From a checkpoint of a small transformer trained on Wikipedia.
Architecture: untied embeddings, normalized queries and keys.
Training: a variant of SOAP for these matrices, 93M tokens, 5706 steps.
Each number is 50 + 10 x the weight over its row's rms, rounded and kept within 0 to 99. Layers, rows and columns count from 0. The size before them is the row's rms in percent of the matrix's.

# o: layer 5 attention output (transposed), 128x128, rms 0.307, rows 55-63,119-127, columns 0-63
# v: layer 5 attention value, 64x128, rms 0.204, rows 56-63, columns 0-63
# up: layer 5 MLP up, 256x128, rms 0.288, rows 0-11, columns 0-63
# down: layer 5 MLP down (transposed), 256x128, rms 0.311, rows 0-10, columns 0-63
o55 103:49 51 41 53 47 61 35 60 41 59 49 46 52 55 50 58 45 54 72 50 49 35 72 46 79 40 41 25 37 44 63 33 61 43 40 38 48 35 52 48 48 61 42 45 59 50 42 56 47 53 53 65 50 52 49 35 40 58 64 49 45 44 48 44
o119 084:35 27 53 57 31 56 36 55 55 40 52 51 40 45 38 56 47 35 43 39 56 71 61 59 31 59 50 47 45 40 29 54 38 56 48 47 52 52 51 49 32 53 36 52 47 47 60 49 41 48 49 34 55 42 43 62 52 51 55 57 48 37 50 57
v56 116:63 43 54 49 37 69 52 36 57 61 65 53 41 56 67 56 44 61 36 52 41 49 57 60 36 46 52 63 51 38 43 34 34 62 47 47 48 57 58 62 57 40 53 50 64 63 67 62 58 66 40 45 52 72 41 52 55 55 56 45 44 44 41 59
o56 110:37 45 58 59 63 38 60 41 67 48 36 58 47 60 49 38 47 47 42 46 44 41 52 40 62 49 49 48 61 52 58 64 39 57 40 60 49 43 19 62 50 38 63 61 49 46 56 47 53 46 51 50 49 47 30 48 56 44 45 47 23 42 53 47
o120 091:59 42 46 54 61 49 57 67 37 45 57 49 50 51 48 56 54 52 49 47 42 54 55 43 54 46 42 54 34 37 45 66 55 46 64 47 47 37 59 45 52 42 49 50 54 65 55 60 56 49 64 40 56 71 44 56 57 52 61 73 75 57 46 60
v57 111:29 60 43 49 59 51 38 31 59 35 31 64 56 37 46 53 63 57 63 48 46 38 39 65 62 31 38 60 68 36 58 44 56 50 49 56 44 41 53 73 72 64 43 61 61 55 35 47 64 43 65 46 61 46 50 50 36 50 58 43 43 55 51 40
o57 115:49 57 46 42 38 64 74 67 56 45 47 49 50 50 23 37 46 59 49 63 59 56 57 46 54 43 55 64 49 38 52 40 56 57 61 21 53 70 54 53 55 59 36 38 38 44 43 43 33 68 44 52 51 50 41 56 51 45 41 63 62 47 51 70
o121 098:49 45 42 43 53 37 27 39 43 63 61 49 54 60 73 58 40 34 44 53 56 58 53 66 51 57 49 33 56 59 49 56 59 36 46 62 57 38 46 56 40 39 58 59 66 47 56 42 63 48 57 39 56 48 45 53 54 43 54 42 40 35 55 30
v58 099:51 61 50 33 43 47 63 51 70 55 70 69 55 56 51 68 61 46 47 31 69 59 60 55 48 51 45 54 46 47 51 47 66 56 58 48 38 61 47 58 64 74 38 42 37 49 44 58 47 47 49 40 44 37 46 44 40 48 44 42 44 46 32 45
o58 096:52 54 60 51 37 63 63 59 41 42 49 54 48 42 70 62 57 48 46 45 41 49 49 50 56 56 63 48 59 39 26 43 43 62 59 63 59 56 42 53 34 38 51 68 61 50 62 65 38 53 48 38 49 69 65 61 53 66 63 40 44 49 57 47
o122 095:41 41 32 54 64 54 44 46 42 48 50 27 51 44 35 61 51 40 48 43 56 49 58 44 59 45 33 45 43 55 56 67 48 55 27 43 55 43 50 52 74 50 42 40 44 50 37 41 69 41 35 42 55 30 43 53 32 36 44 60 59 27 51 47
v59 097:59 65 55 62 51 58 52 44 63 63 53 42 54 50 57 50 43 48 47 60 53 48 56 64 51 46 71 37 34 43 55 37 34 48 49 55 47 50 56 62 55 52 37 52 30 49 35 68 58 59 53 53 44 33 65 57 41 58 55 63 34 54 45 42
o59 099:53 41 46 57 53 35 68 43 67 51 61 43 60 56 63 48 52 33 48 60 46 34 41 41 56 54 48 52 53 56 64 59 53 40 52 63 39 42 62 37 57 35 44 38 41 31 39 50 56 48 57 40 64 47 60 52 47 69 66 35 47 64 50 48
o123 097:56 60 49 43 39 57 44 47 37 58 60 52 45 34 48 61 59 46 39 40 48 53 51 63 55 33 49 55 55 63 41 41 47 43 38 53 41 56 45 56 43 56 63 62 59 54 57 46 52 49 37 51 59 58 35 43 43 32 51 57 56 31 71 52
v60 094:40 49 38 57 52 37 50 40 62 48 51 66 58 47 56 57 51 57 55 51 30 54 40 51 64 37 36 51 43 51 44 36 49 52 46 72 50 65 47 37 67 47 78 63 60 58 37 51 58 70 46 60 56 44 32 42 62 40 40 49 35 59 51 53
o60 100:56 57 40 45 38 53 51 61 45 67 48 41 62 59 55 59 29 48 68 51 54 62 66 50 56 48 46 65 39 59 61 48 45 57 54 55 49 60 28 35 56 42 59 71 33 41 40 40 32 55 48 57 38 67 39 52 47 54 41 49 63 58 50 46
o124 088:51 48 59 51 44 63 50 55 51 41 56 44 47 38 42 27 43 43 60 43 33 55 44 42 61 48 52 42 44 48 68 42 50 56 59 40 38 45 68 58 56 60 48 50 61 47 57 47 55 41 53 33 60 51 45 59 49 70 85 59 52 50 42 69
v61 101:62 44 42 35 52 65 69 45 52 50 58 43 39 74 32 42 62 51 55 49 52 44 55 55 39 54 64 48 52 38 47 45 42 45 79 51 58 57 59 51 36 44 34 51 48 46 58 45 55 47 38 54 63 39 34 58 48 27 53 55 42 73 55 39
o61 102:52 56 52 46 36 46 54 43 44 46 47 49 39 67 49 59 43 33 72 41 48 51 54 49 59 49 52 41 60 59 37 57 69 57 68 80 31 56 64 60 62 49 53 40 49 44 40 28 67 60 55 59 41 65 47 56 53 46 49 42 30 51 52 44
o125 096:42 54 48 39 45 52 29 52 36 45 48 61 60 40 48 53 51 59 28 56 64 41 56 45 45 49 53 51 52 50 61 45 45 35 49 50 38 32 31 33 22 36 52 68 51 45 54 60 50 43 47 28 46 32 62 48 58 44 47 41 58 64 50 58
v62 088:53 38 43 70 44 54 40 50 43 54 42 57 63 43 51 40 42 51 37 50 45 39 56 44 45 66 56 52 51 56 45 51 44 53 59 40 64 54 41 67 51 48 42 43 51 45 50 66 53 59 52 67 54 49 61 42 41 45 63 48 33 43 54 50
o62 094:57 39 49 35 47 58 56 45 56 53 48 61 41 62 70 42 61 42 48 58 41 58 49 54 65 52 53 54 59 36 52 40 39 48 34 55 52 42 55 49 49 39 73 71 41 42 46 36 39 66 50 54 49 48 49 60 34 56 46 26 63 44 46 54
o126 087:42 52 48 61 41 43 43 62 47 50 50 52 57 45 55 42 45 53 42 36 61 62 53 48 34 33 42 58 61 75 59 72 60 48 65 60 46 54 45 41 50 72 39 41 64 47 60 64 60 33 52 50 65 62 67 57 61 40 45 63 33 41 50 56
v63 102:30 54 42 41 52 46 59 50 54 54 55 65 55 38 45 38 71 63 47 36 60 26 58 62 67 47 46 56 68 73 31 57 72 42 50 56 33 50 38 53 48 48 55 38 56 70 65 24 28 54 58 53 41 52 41 38 59 36 63 62 53 55 58 52
o63 111:39 66 51 47 62 46 62 51 54 65 55 58 44 45 42 59 46 54 33 56 40 40 66 57 58 51 51 49 27 48 55 35 53 38 39 47 60 56 57 58 45 50 52 38 63 43 30 59 46 75 50 47 35 44 50 40 48 38 43 42 27 57 50 44
o127 099:40 37 44 72 64 53 44 57 47 39 38 33 42 58 49 44 47 34 67 25 57 61 47 51 44 58 51 48 58 42 54 64 40 59 57 45 55 39 29 45 53 45 42 58 45 66 63 50 57 41 34 46 51 58 50 64 48 59 62 44 67 36 47 57
up0 090:45 39 58 44 45 59 35 46 46 69 40 54 50 44 71 50 45 67 62 43 66 49 37 47 55 25 39 40 50 62 54 46 55 40 45 60 60 52 62 39 48 52 57 46 42 46 53 51 57 38 48 59 38 42 59 38 41 56 42 51 37 67 46 41
down0 088:57 43 45 56 55 31 51 55 53 71 45 58 53 65 50 47 43 45 45 37 50 71 45 61 61 39 46 48 46 55 48 51 37 55 38 57 41 60 46 51 37 65 44 51 66 42 54 53 55 51 34 34 47 44 52 56 36 71 61 32 50 54 47 56
up1 100:52 47 70 51 47 64 24 41 38 43 48 44 57 51 46 62 42 49 46 65 52 66 33 61 65 40 61 51 45 57 59 40 60 36 48 55 42 50 48 45 50 59 46 53 51 62 39 42 27 41 38 36 39 39 49 47 73 56 57 40 47 54 59 21
down1 111:58 50 44 32 66 48 51 64 45 38 68 44 54 42 52 60 52 39 49 50 52 36 63 54 51 44 59 59 68 36 45 43 52 51 49 50 61 47 64 44 58 63 57 44 43 62 45 60 56 59 48 44 63 57 48 43 57 48 50 47 51 47 48 49
up2 096:70 39 36 59 48 50 57 47 55 54 32 66 32 70 72 47 39 52 45 35 45 50 53 48 51 53 37 58 40 45 55 47 42 30 67 61 53 55 55 33 66 57 51 36 70 63 44 51 64 34 64 52 63 55 36 48 36 50 57 43 31 44 65 51
down2 103:50 47 61 75 52 76 57 68 53 60 58 55 61 52 57 46 51 45 47 40 43 47 55 61 61 49 42 55 49 47 61 39 33 40 50 54 69 55 55 38 44 54 39 46 34 43 32 42 53 51 57 33 66 63 46 59 39 33 37 62 32 48 64 34
up3 093:61 23 35 54 58 54 56 43 40 36 53 44 46 40 48 51 67 40 60 45 59 64 48 60 49 53 37 65 39 49 41 56 51 44 49 47 53 23 47 58 61 63 61 72 61 52 46 43 32 52 46 38 70 39 47 75 52 66 70 43 56 64 73 46
down3 088:42 70 37 54 42 47 47 48 45 65 56 52 52 42 24 47 64 48 54 51 42 53 59 39 52 47 53 60 58 45 57 51 31 43 44 31 52 38 43 44 59 55 38 63 50 48 52 48 40 41 52 39 54 65 51 50 60 55 49 42 68 52 46 31
up4 096:49 70 44 50 42 47 49 44 36 37 35 63 43 55 67 57 45 37 43 44 55 53 56 59 41 65 50 51 57 58 47 45 31 42 52 50 63 39 64 41 40 65 43 42 55 53 34 46 65 49 76 57 37 56 51 40 57 61 61 45 53 65 60 52
down4 115:31 60 53 27 60 47 61 50 49 26 55 56 54 58 49 36 60 52 33 49 53 47 66 50 75 61 67 36 70 52 53 42 36 58 42 68 53 40 63 44 47 40 44 45 34 53 49 51 64 53 52 44 47 37 33 45 59 52 41 47 63 55 47 44
up5 107:31 74 45 46 46 44 48 50 48 53 24 51 50 45 35 51 36 41 37 45 44 52 48 33 45 47 61 62 46 45 35 51 57 73 53 70 46 34 36 57 60 50 64 40 59 61 45 72 57 56 51 51 47 40 55 52 44 26 51 48 51 35 37 58
down5 103:64 63 53 46 45 52 40 64 68 51 55 43 46 42 53 47 60 56 51 42 58 60 49 43 39 41 43 41 52 52 43 47 37 55 42 51 44 63 49 43 59 49 57 44 49 46 61 37 66 48 46 58 33 51 30 59 52 58 64 56 45 33 42 67
up6 101:51 48 70 61 59 45 50 46 38 58 51 51 37 54 70 43 47 54 51 34 57 61 33 63 29 48 57 33 47 49 46 44 36 39 66 39 58 52 60 38 55 33 64 52 24 74 39 47 61 60 42 43 65 51 39 46 42 40 40 47 35 67 61 67
down6 103:46 50 73 28 70 35 43 59 45 57 52 48 54 60 44 53 54 64 41 46 42 44 36 45 37 59 59 38 49 38 63 48 29 54 69 65 56 46 58 50 51 37 46 50 55 49 42 49 54 57 40 46 59 57 55 59 48 48 55 53 52 28 63 48
up7 101:35 41 56 51 62 43 50 56 57 51 56 63 47 38 80 51 50 35 51 52 46 57 57 49 63 56 60 37 51 45 53 31 39 58 39 38 36 35 58 46 60 57 65 25 32 53 50 35 59 35 51 46 54 39 55 39 51 71 53 48 53 51 39 41
down7 096:43 37 63 34 33 37 54 40 51 56 46 37 48 62 51 55 62 58 57 51 52 37 55 36 58 41 39 48 55 37 66 58 54 54 46 54 58 73 68 35 37 37 35 57 49 60 51 48 56 45 45 50 55 52 37 47 67 53 64 56 47 56 47 64
up8 089:59 37 50 45 45 66 41 50 59 59 50 55 51 61 49 62 58 59 39 47 72 67 54 69 61 60 60 40 50 41 50 58 40 52 31 42 67 55 44 44 54 66 44 39 41 55 47 43 57 42 57 63 46 66 73 45 48 41 50 32 66 50 63 52
down8 089:61 73 42 43 72 50 49 44 58 65 46 56 56 57 50 45 45 35 58 39 40 48 54 40 61 59 38 47 48 42 55 40 42 59 61 47 46 69 39 61 55 62 43 55 39 53 53 26 40 48 50 38 52 51 64 50 42 65 48 49 67 54 58 53
up9 099:57 50 55 49 46 62 44 52 53 43 51 47 33 60 54 57 42 45 44 35 46 47 34 53 59 43 49 30 47 61 55 72 39 38 56 66 27 59 48 43 44 40 45 69 63 61 52 55 57 49 60 52 65 52 61 60 35 55 53 57 62 62 59 55
down9 118:56 61 71 51 49 40 30 67 48 37 36 38 36 47 49 58 58 42 44 32 35 65 50 61 47 41 68 53 57 42 57 49 53 56 46 45 40 35 51 47 62 25 56 51 50 50 44 47 67 55 38 45 62 63 49 34 38 60 56 39 56 63 40 52
up10 107:43 53 50 45 48 40 28 62 53 44 32 54 66 22 47 45 63 43 45 37 53 45 64 52 48 58 33 44 48 45 49 36 43 58 59 47 40 42 52 44 69 43 59 54 55 52 52 34 44 61 49 66 42 27 43 46 42 46 51 42 54 38 51 38
down10 106:60 40 40 57 39 62 57 48 46 49 40 58 27 40 35 37 45 37 33 58 66 48 47 40 56 39 30 60 52 54 61 50 41 45 37 43 43 55 62 53 63 57 43 59 60 43 39 56 49 45 43 60 44 54 52 54 58 54 55 59 51 43 40 56
up11 104:68 58 57 58 63 44 47 53 64 66 41 46 52 56 83 48 59 50 45 36 74 40 54 44 65 39 56 34 53 59 38 50 52 59 72 50 35 39 46 42 65 64 39 36 55 48 61 58 35 57 64 52 56 46 37 51 44 43 43 48 55 40 69 38